config.yaml
d_model: 256
rope_fraction: 1.0
lr_mult_up: 1.06
beta1: 0.95
seq_len: 256
Each number is 500 + 40 x the weight over its row's rms, rounded and kept within 0 to 999. Layers, rows and columns count from 0. Numbers have three digits each. The size before them is the row's rms in percent of the matrix's.

# layer 6 MLP down (transposed), 704x256, rms 0.0794, rows 585-601, columns 128-255
104:442506446553453513506472489515483510481501467510569483526464503521572491502504558489567481443528528498492509501564512506476464438511465468499489553538460564471568488408485486431474548410566449503444550480514492567468512505496543476516546503537499519523454535494481527503522503597505486397437470529500480483575504524546444476471583454480493463420474437499492484505489497498556514504500
099:485460448502515449519565541454451527455540476473456486498514480468453472513513484527478467456471479480486519501486537574508483505499523538570490561536533510568468484462522547473535463459495519490520478516570555449452491526505430527510474476414480487471497458581442444469471535444520471521446506453468482452516448545488481529512550546533486502580430475413492468544504498534436480547538
099:562488449456498408459430509565500508520483562459436531486505618467524520581489465407559540479493436539451495475454459473575490472460400481439482503510473529507536438520534505486483424541494469549472491463523496570461520494529468502528512422481459496478499496547528459525501496497551477475476551480488453520527512476456519491520518508509580594473504456512390518511535498452531501511537
102:541469515510574538470506455511492538500473488530498487491492475472545514522465511500479540434515554478510477471429515547398460482520529421530542480463465472486486471467558466468539493477523513446481535457497478465505531510567538512568521457509452502552429519543414426481483547584515538493579513504539495476511548451478450515459499498476527494445507540467478501487506468447535564462467
099:474535516481424439502469462478465530505539462522483470514517468487466531548442472482472507485489514526542403542592558415572526488569503515502540418424488559527470464519533473542507587429521509501510515559551551463429489500470513465533524498484471546524464480509504449494505447522455490481410467520456570498521506424466541517490530496484463472613486527450509529449441528451469467508511
096:473475467462526481576484432445399499513407491505537589568459518603457470461530548528494454508571592525575516538450506484466495477472481493471434477532466493450556489427467513526556529541490461510506519458484458526480477468532496515467502466459462503456497441550493550529529475533543508477507472490459530484516515588497515485477522474474513520450432550501443532533412506581389476528573
095:524472405506555518523533408481519455462450493422517489504481432484511540552478491501508579496511454498612479566489509416532484490491488489547498525459496507536505514516536441457472459529513537523418543489482503514507480515553578509446439491470504513483458477547549511495469465529548559518521573485407518517523522473540491479558494522533585487539486577535493482406588588455467482509498
102:435530520562492514573445484500489437494563495501570441473457489517447430539513465534467516484525473459457444451520545461510546488470467466571536431525522551499492446470478472496482489520507536448499509512532546530453536570480477462618551524506444456523541553512500499511490495524456443526533418509521427474490513515441498502543453472490493468505487492473566481464556492493464524493436
092:484493519561534452528498513456512414459484487503486548453491571556489579469480471502565551438475496548487563510454472478546494464497505527443499499508496510580542440458550481397533425420500499492453493535468506506480527526480477502441447497464480485512446540412440522504491553554495484492391576465592540503518507536495508514529470482484505527467522462506469490521385437526531509513496
101:475496456530521485571550525464504506499567489523517511529514471529512453474516465494503521543498507500510447444539566497485517468573477457515479500500488475504528470477531487556491428480536482475494532459588498503528424512405434574579475432501445532411525512473457555554537552489550530439491422488430574533513489498480538565499532531456489505412542555475511489498481511435551475513557
101:512523561529446433500505451542507480501479468481566556490521576496431510515559486524541479447510508528482571568400472486543518482527478465479451425448449567497462391543506518457474500460475518464478514488442548529430450525545506530528500449474477525580468585488427542520475496520483467487475476473496543479570492468512501560537596484527556489504553568494527443481432477474501482462532
101:514496507410519446543476459570493533511596498521491530456527474546502461629502492510569553485448517499506462477507565522491516587563458496504464517501544490561435450530502426482500502452515466467546522520467482435512542534565524509455507525495469598587477520485517527487524529453576498474492510509499593460574505469538512475494507394542505524502503490482492508590591489534507463500467
097:562454546524478528481550580477488485516494501474538495571460480494487562489570466474587484522505489497489517509399545503541539465539516507475508477501523466444545451508516547524489486430517456560443481513512523477468530444471555507534566445455522488438510543439509565485495557527461539482491518517475454574508494487475451482422469502518535536519471544533473453457493464484496491510443
103:510527549483522535481553513570500453563499421530620565481498481444468416566486539457560527584496490496478477471582479519519535551504534538513493456576454497508529470467537444485457516490556495554444531517548505555526450451463520441475578467482569453452533446451484477487464462474600474528516468505553462446443471502516517522557527501484516425441538480558553487489480456501488509470450
098:522493473466477517474466457500428454425525473486509484483472515435402486493428499556474507462427525545443490510460502508443485526520555527481550422535440480446593533501441490502532489502562527500410572456488486509563505499440432494484510546533536525522439528497434452517463547501489522525515478419519551449457507552587471509571564563537544526529476481478455467479454486534561434465518
099:471470563557495477498476561463432538524518555419519587479526566480510418496522504436433477453466452499485493493548511502480461494472475456539554545466532497480545495497420457514466511579477536459576590503442468589482489502451495481539522593576437447472496543453543516526511435477495511526561538488564511535450532410458483537499469468487593486512556491550522506453496527514509511526491
099:519518503514456537538439499513417465486483532450509491452533496536523534454446503410495476526493558494569555468506523519483471523384493542519540556503524482393504459472560490535463582559522417512572585536440453531496526524444508491421450499456539537493519480529449565498477508520505488478416449471513451414485518599468510563471548468431565550457509510449482532497474554542478491448507
# layer 6 MLP gate, 704x256, rms 0.141, rows 586-602, columns 128-255
100:454529478588437486439444499484542513550488546493536463493474453551600513510499522563486521502520570503514533496455495492528532474473544515555485449563450556550487467508479494527480535507524412526489544488519476510497513405531565541550517448465506535439494433518478502441470564545510529581470540569518496536572528465491449533488506501437571508455501439462486464501476480454537473393461
096:506487473431493492504480506510481448546446543498455492474479546516512518485555482500488523465517451575475565464594596539478526549505488475447552454433433551543564491512533490442529480470454521556480456495539481526522422474546454447477461559475443477447530512440508564511439453553533497513458564539452523432526610446483511523439553526526524422430480507494494487524514541509497523506568
098:502496515467501515511477488509504474512521532479515537525403587507450533464522528469473501527483529494476476518468551446492452467443423461544562553464469580517503510526494566523469508469515547516470472483532471559546503511564523505534476492513471580465532521486492482527536471563482464488548532547408521515552468488528523494442489523481448488446472529566461486451514502495533502473423
097:479530518474508491482534454441481497404537463492450534459460458511479440516459472539564490524513525455529440451491503457458604470514495524487510485465503501477533532605474492543448547525491479547418476541514437484435430491497500490558481517525480571490541497583522470458510550550460533489474521492493549577458533488487529465441473441467439568466462555490445461465497497434498424485526
092:523476481465474475520515542448439523521505424488498528593517533509470470551585504427470537516560477486512527447454567514490461436482519438461502523504507484458536515445489587459520547570424450504560540529519524466510489523506542455488544434444424508466584467514542464540505527525527502486472582534498415510479509496557513476481481477526492500433464425524481448515528441521454451499521
098:435533435480514512537464495467514388483487494569476554474522550546504482514487485472549465471408531521423472436531481542481464494474443460456529440492510481544528509448561450513582486489503464533424498524494487547506470556443528498511504452530515470488490533441481591540450476513428421435541523537504486512509466509462503514440524559548443541499501527466490559511494537496474496468558
103:528572443514588516551442512473396464505470545505444522500467433500495500576542466515555545558549504442437426455514521530557546473417521503490505544511466470554450480514478479509515467494544504514495449506480486529500566464473403465505500553523457548515474526563524467549505478517512480461518527465507566573522462435506516545505564518475438455497496434550487426598478522437533496479527
096:466447496607483503517523488523515419461495509564487414494502564511485482487493487503431509525512524476551522457503449527495522491496555391490610462489558494499462453442512532485423499405571453459538497529542470529512558525481515514507479461496532477513544412443486452573558519511527473502514529474501508535461503490523564448445532547481528610531499498444482565527417503530500488423453
104:488465499498476515525465458518443515486454460496484419549565492480461535459540488440531486473474465521524556465522667437442602522464523497466523446555510485557529488550523516518474546502462549505545531443513439482564517508414493513493497430509534480553493502467485493528488580472531538510514516408427495521501432541580470482513467489483518450487401466487527588418505495498529420538469
100:524413523532555534475484445497430452421510511526485514473490460446441540531490545501426504498543509454479543513479483575532467482491504453515454473546501511454438460541500486542495534531560421495506570528493452503499476453520492576439443537452461550496485490464466538558482490465539476441521505510488503477476531395512549475472543420450424445518544522521586503508399536446523468503600
103:499525538424500530544499493441450486461479477531496512547448510506543405458475419456510493526558502534450494501542542494424520528488474490541467425541469515486480611491507507517529476451460530519452580467491466570552448597553458450487480559504482552493538518564441482510478490522443575489457470435533507607550519419484525502555531444509496487470496515506450428490527455538468515542490
099:526449496455494538511502523524493483477526530476426511486473532532519536571488425476519504504534569529450466530520474526470456507492550474480549455536539409504492565509523504482489455506503517499523549510480522446513598458440449473524496538494487469555472520456524450509525491556503516480452497505469508520446497496522530534539527549384499533536455533525440510571569443474482472481517
100:500527507460512496507490477433502526511478476581484492579510569452472545523496572441543508539517490498524458479494539557443411463544415552498539466430487475499479526513462510517465417535439549532566452505446529567568506456552498544487462535441478521493514584582478500507452536523513572497459456483457509494559523467514507481508560517516511506511532452580469474482510453453520512538523
098:455488501495546384515500481468508501515532523446527553493483417524497531508515532568406435490499482471596447511499456485483509531484436515512456486480463462482477435535480525398452552502425494550524532561491407491534457506512527491492581454500521517533419571525521499477576485559499518564465526551428511579530427475545512578472527482490384543470465512491508516473511453481552471481445
104:470501517477558567558460475535509489511571531513445496548516496466511508437484451500511494570481550551525505512450555509455483591559535413479510524514486487460521489551588495519509527481439456521480536540518541461451462514409544548462552488500541526488546526480429569442468501591489461558545499532550420503531473502547483493454478484485477473542427507480556488514501508511463477528503
101:434466400509398520469457540484447569423482479512422505497504514496545448508515500577505463460530513506413458478424549510454496495579525486571482537453569487522520455543531501442482519442524522432495522530561457556452502487550495518448507482472514530497452468528512515481469502508477452475466562543507480448551517527501494494532464472467506548490450510519523551520517433448578483501510
097:567512491496515474522521478462537538462534520500502498458510436482494586478489538542502544486488535535467477470515522558510505533504472494472471511414501553455498566498552562524520577574479533530515534567535502541445509465577533475553499506490515557457437489445520525532518414463459486506492529522542510488484543486569490491556553464548556531547463520480549501443475531485536458465435
# layer 6 MLP up, 704x256, rms 0.148, rows 586-602, columns 128-255
096:489559487518552522505469534523463501570452513437503547534464507500567472469480592516539437545506448507500486482430524498507513537516456525476494372420499465535561505527510495506560477433546465509496538545467446487538569503539501539506548480555455540546473591491529530512478512521544507545477537510601546486487538455481450503491487473521494474458525559494453484457451518506502440469504
100:548378528539511480490465494458439505433535447490483503497401548495499460530529510438487516526520504464598450546435515538524509485484470477485504521517504499454542447536465477566482530498507507438562516473545437529541493498456480571495518523464495483552528479425524455499495544490531476509480510505469529476464525577457537532468498445497442450474559548535505556531468494486506532460458
100:483500516531485529559469501408495451524564501452453476500514514538459589498505489472537490515460527556430497493473544493521489431448498503495429519522545478454562463494491527520469568550485543492496603506507518569519497472489485475438546518477481507455602449472455405464562518439472560519452488469429437548522489584432534558511449515531426553487490474589506496464447542534453468540493
100:554545431509542477511470493436526425422466516463525490504482456552417467465501535506561559508474513523480452508467499431487457509513492479552497531460582484466541496457418487562399545507444561523445514543485471554574493475529474467505528514510495506519516546460567454506458514518519546506504456488513526536477525541533502472500550467462518529465532510518436502490481525573503530546445
099:446570490535516495495479485534524460488503490496511519396514464467566516482464448467495552491511404529483515534514515539575477481492473538527568432467470513563440496526529473491526461416490417512486537520487606489515513500447487482436510573479599480591490550424499501517472503492474475477565435485495426517484517439521476491509548510469444441570527471495537466478481453484499469470433
090:463513583412495507489507504474498621449559464465467504468521518506546469472483564512554446506543522505443488479426538572498440487432472465478548515568497513460444484518470531405482542507474497521502484497425444486495484461504523501467528465499513461563552508461500530454511521498485440480482533515534509444536442576502531504515456443492483466445455432534531475581456447512525433438480
101:543477504458516469472476506564494558425504447513416506465536467550554475468415506498469512558464533436468493486512466528459405522473443563472504438485486490512453498548424511450433502512441448446525489515490472533565523545507451478494486482513471509476510464510546523518470486495500471425479489423454534507543472454477464539475505481537466505493445527575489552579429443493572502496491
095:457465497495343584486494500496525554555498486543475484522523498520503489542492506490518416567491487484551447447519535596467507538437503491566525584459520501429486483531509506603524484527486573465440581498476534507539500491479534454531513493544505489458481490480539519465556473599475457484581447551454521498510492455483416506430533518471543511531441534478572498506515517503518532486465
105:527465540534437498514411499503455537521473486458530425461523537497445489524505520486480536504527596506491555518467452527517502525539458532456493477530489465512512519491520481521468552506425524513559542539531604474449471443533506436485465554454495578514507508545556475420436515520486454517493545493522484519509505450527468488529449511467540392538501510501492548457497430554494503411491
099:416495498541525464554504443473454474471451485509505554534510500546469484473444538533443474462499535472526509443498450573473484517495456543531484511521583474419474518496560544521476448569469571487464568517525502471467538561463406482433516481487529552524452488487574462507481597492558528513443546521470431572404521485498436492544423456487475479486495490519510507476485454497529531486512
102:539570527410483479469505469475472557444480459468485442542541474492461524459564437450505488505534504509478496478559524394491512457493438561445488515513430514410523469461508523540545557431455515529454551497454489573523515554532490486511448500541507473476518539492461468571468555472406561541515465518445475475466441454492478510482497494520518498530474481513523519511453482484525424483524
094:445504523446508504483525456541503559487510488520477543424476483518539456472414492482485470497442486505486471473540482512537523538502528531527446519480470510539490559474540537482521517544452502501524524490509435458475483463477527443455395520510513506552460444580490436535476487554597414475554529481529528434544542492599535462588505578481468482467463581464509489523472474513456521488510
100:475494497529495511524518581436515539511525484540440570445538495452498527547467556451534462469477503551497519456556537575531423475526383509522500436452531521541505424493484447500481479495499523482529484572472436518574498462421547582434388515524460532503584565530503487545428550564522517478447446556491545498543464529574493502474527534457506507456535503605473492457465544457514519522524
094:527520561511539499494515519461490450535496504478533524517484502458556490490644486487566470469575444500627542515498502507568518533434464499454432437440544579531484491587473445578477468531396491551516503537576532485501419512532514543525446459534529435468540437538570457488491527476515474523474502533501521501520538435484547528488437517499491529458546520469530500524507512402524530474490
103:509494467444498473445533487453540472473525468512479492533523482508484529525498529493501564513480568461484514541489493502460478509477536487432547441510466607527480583524428455503596518527520483510545507447485508345518569489522514494490556470510492518531566445558493539518497493529513505492464498496483484496513547553494524514546476485522546523425510456451524542497473506468449561426484
096:518487514462517428509498488489569489517490499536530562490580507490462472469554484530523504508500491485449448530536472483494536475475465571526468510489558413518488589434488459470559510541533547555501576523512469422549447473451530459563502463520527542459503450538515517475496475495513588538487499457443455494529438488548526484449463540461566428476450432478495415507514528521457445506475
095:486480556467514500515496532463507544502483510456481562472505525453500412474447415505498521549475471509518518518491446524514482549463560491544535486504496463516547411541466564494509483465544415455468495517468501476524493488517501517528453511508489472432416541452534483532466488518543463476572557554507507482560512477489416528527483492431378475487558544513482519469479469416477532486540